Each number is 128 + 32 x the weight over its row's rms, rounded and kept within 0 to 255. Layers, rows and columns count from 0. Numbers have three digits each. The size before them is the row's rms in percent of the matrix's.

# layer 2 MLP up, 2048x512, rms 0.0357, rows 689-710, columns 64-127
112:144112120183167140150151163074155089096169129121098098143151156129081112175139149059150127202121153104177131115184108117144120082172145146109168066101101118144113170131137174123161053097113200
094:126116159160121123129143119104149089175116082189097152135143095036115097150154113105106164161162086156111135116148076133176093092101159159120139119175132083130143142028152167102169117130171105
104:093144170193087094122122102140126100102138098144094154110138111098099139132113147159185130140143129107112125138164103120139167184132126150138189110199120079068113109124100059074160098109132197
098:121164137110084081160098142092148132140086127083147137147157133099112135125185118136123063125109156125137079175141078088128142056128070093106187132123190100130131128134112118112125155189100159
111:118122139133115106119107115046105078106125132103134134088157088131039117167149109087100127124108147105152114117169065085126143087145117138127157102151178127151134158097144122100065162073093173
104:199193146169117123177143170098114117170186101109094131177113077139083150083130066111083135155142089060107138136178122132142140102145164103141122090133104100140132110073169117020133115099128111
108:125159128163119091131119122112164128182156140060110162187119122087118130138136123179166109132117110099141156126121162132135172117099116113105143096142170091120132141136155138132077057162105153
098:099198137157090112039137083150140095162131198096164114177182104135118159063135083136160169084148137156117110178132145106148173153141173111135097064193153118140151124149126142116106139109090163
110:153203090148057111106090115093128101184113100165120157143156173085126116148153145065117147045169155114115175152101116117079210146149167165138150166188087158124116184089127147078121139112183133
107:168155134167078155076108113089102126159156154124126092145236112149140096089152157059150144121108162142152189105158124148061134089111100172146155146122112109120124203105170100171127119060110172
094:146136110111133184062181137117165062178104152144149121147104132137082154096100170149158164115160144138128120121084138141122115113134147121095068145089126122105130166104135109143092078132114115
092:089155062157164080086141178119068103123072104092124177129126072103126111088141103159143205113133129120084120087092098130193152113073135108047150120118146052141119101094136145135085132132141091
104:097125105139115114143147128147151055146131175121106153118189080098097141117135146104091140144150141104075125088148132105144127156075103181088093122125087100029162175144218108109133051106194095
100:103150100151079130118147113080113128092128140129141092113187217154113118173092160070172111117164172126179151119161089164135171123146145121095090149143107097086138091142154115129110125115083108
087:083151185126148142126165180120092084157135110146132104127109205105190163079132097132146171163141106165128145099205084161065140093115200158104113184151094089101154121097118150109160131169148129
099:140148118063137134111183161164114114151128204108170111193144090139154171094130089104083147087114083094125161158157082146103166125147083128027163154157136100089138123043173061152114103157147112
107:205113125139151153083122174077141106140146128147145173156161126156085089116058088091159163141116126122110091141114134120158178096124176146073109104140096083118167162091172177164151165150120197
089:154165161140160154116078169113094075110099168075156148080160078171139115171098135144124124137147172090087143055129134168118122106150125113133100185146163185034130119130147115151150097142114146
115:156112184144141110152101122146099159132165067129079150132116121136157138142141132087138145074117110089172127195109100110089128156171101117151141155106088091132107142156117127074102101126135146
095:189112063146096136096103126133136112177154069145092119123130146098109093163152164114162164174136134129115098164173092090117107172130088165109128116132105101067109160127114078162156123106065111
099:188103082175131152155152194121129076128121121145139118189123154093063075089123126092144140169132099115090134093120090079128137161091097106094184105134128062114123146157126171088105100146121171
094:156155170111117164121177112097105117139170160066153152150160141100132087117157138144104135097124139081135133169074134107175115133144149186071118106120114099130120124103108159033126114192124160
# layer 2 MLP down (transposed), 2048x512, rms 0.0333, rows 689-709, columns 64-127
105:125063146172134056140128155119147101142217126129115115154102121151120135137073131118155159115106142077141120098155128136148126113154116190198147094132161119092151150157153145118122082093147072
091:096147126113135161113155117167218093086135126144129106122135139089048132122144134147174144146147167167069169109099143131121178106139129145143146085166144126123119102116139196103146164095148136
105:112153120160077115106164107092098104088111151063121078101110125087126132113101192161159130147128136127112120131091114117109097162128079122174136088162076111115120092116135126105101089120178165
101:092106121168151062151103094152106100110171127167154115110124114137134154120137116178161084167114070136100127208085099103104098147160087054155121087132106127131145098165114161151122094225110148
109:164169164117072189095126123092129148153137099062170139131104155184141197148105196087125156171147111113150119126141109138128111097135096108148163110142193109146137108163105040163122146134121099
102:139204186107124105172158157128121140160122118155102114113137082197149140101103122148073136088140107092162177126160175126093162146162139148127144078120146127211129170127151137117161039162101119
109:119136101129152143123172092093110130131166100094144142106071116104154077100155170139130095212109146075144128138149135074134173162093100127126140147130131088143140086130184163138087043155126186
099:146143132082138143093124154102118128130143137129148165152129115110127119117135105138084111129137102115109117143196218203171112107146155204128099186164064175135149104127198097146072121096126086
105:098145106162125099102132143114130152124134104174103150148118151112182098136180158148106092135112144155201101134132095156096167122150116171235095118160129152101116166147111112122124145103175127
101:144101188104147149149111104142084175122154122075097151099125125189180111118096173158140116162100186169162137096168132162115159132138153095092073123083143154189140153137107103156066146128206150
099:156106154102168117100163122168150101136133141206042169100107137143137148152119153142080172138154111104154137050093142119145105174153114132166137113137111059145141150096118085135097118184082119
094:123142126162178118163132141135049157079111106080142139186104097103168083160109134148154143122122186142155150162129085141115191046126087202130103153121133172122136164165134118150135175180180121
099:109149126122124128117167128150088121121125134140168068210107137098138155100135199145147163101148111088121165124138099127067071069134181165091131091114183095148159190186099155107108121096181120
100:101124159184187140135150132162100161068165093114116133067138075119125117124134151118159130089203162136160147057145160116069174145129121120050113147089151078114040217138137144071166174155133142
082:109100086093055121119136159126115056132159150123058124198164115117158160144093109071170152113125180100142126171114112174139118118126066133117159062137115082102117161132129111157147106156116105
101:089149080150127141104176136166104161193117106118092091088113148074124130116098107145132125132122167068222127150119121177137118165139075088123101145180136073147134123089172093086104138166139135
104:105104146130119161071135119147165170104124180111145109078159103113132090127175131148173140139191100194117170096144117116081054120165116098093148071155173109125126137126150101124143114120117189
094:121143121088122115158110153132157085135130145128151172169151175124110172102121129120132164088118146112180160185113115156153093131075141137150163126128061105073101121137150118132099124192168134
107:121121106109090175187178122140118155195177121153085141156102173126117125103140130110102119100110127122137144168161124107111106138132084097184098158096096113096140076098140109121090116117131145
096:156072133195142159124116090092130081130147129058107095095124085119104143155074153132168111086078163085181153124074149156182178061144057060146117120148108188185113147131105102118103131117093159
100:074132152108131124127184123053118157175182130089108099066143189104130165115117155154157108095116162068193162126128139160148084177149160131164086149162080130108152131100175126107115131125122061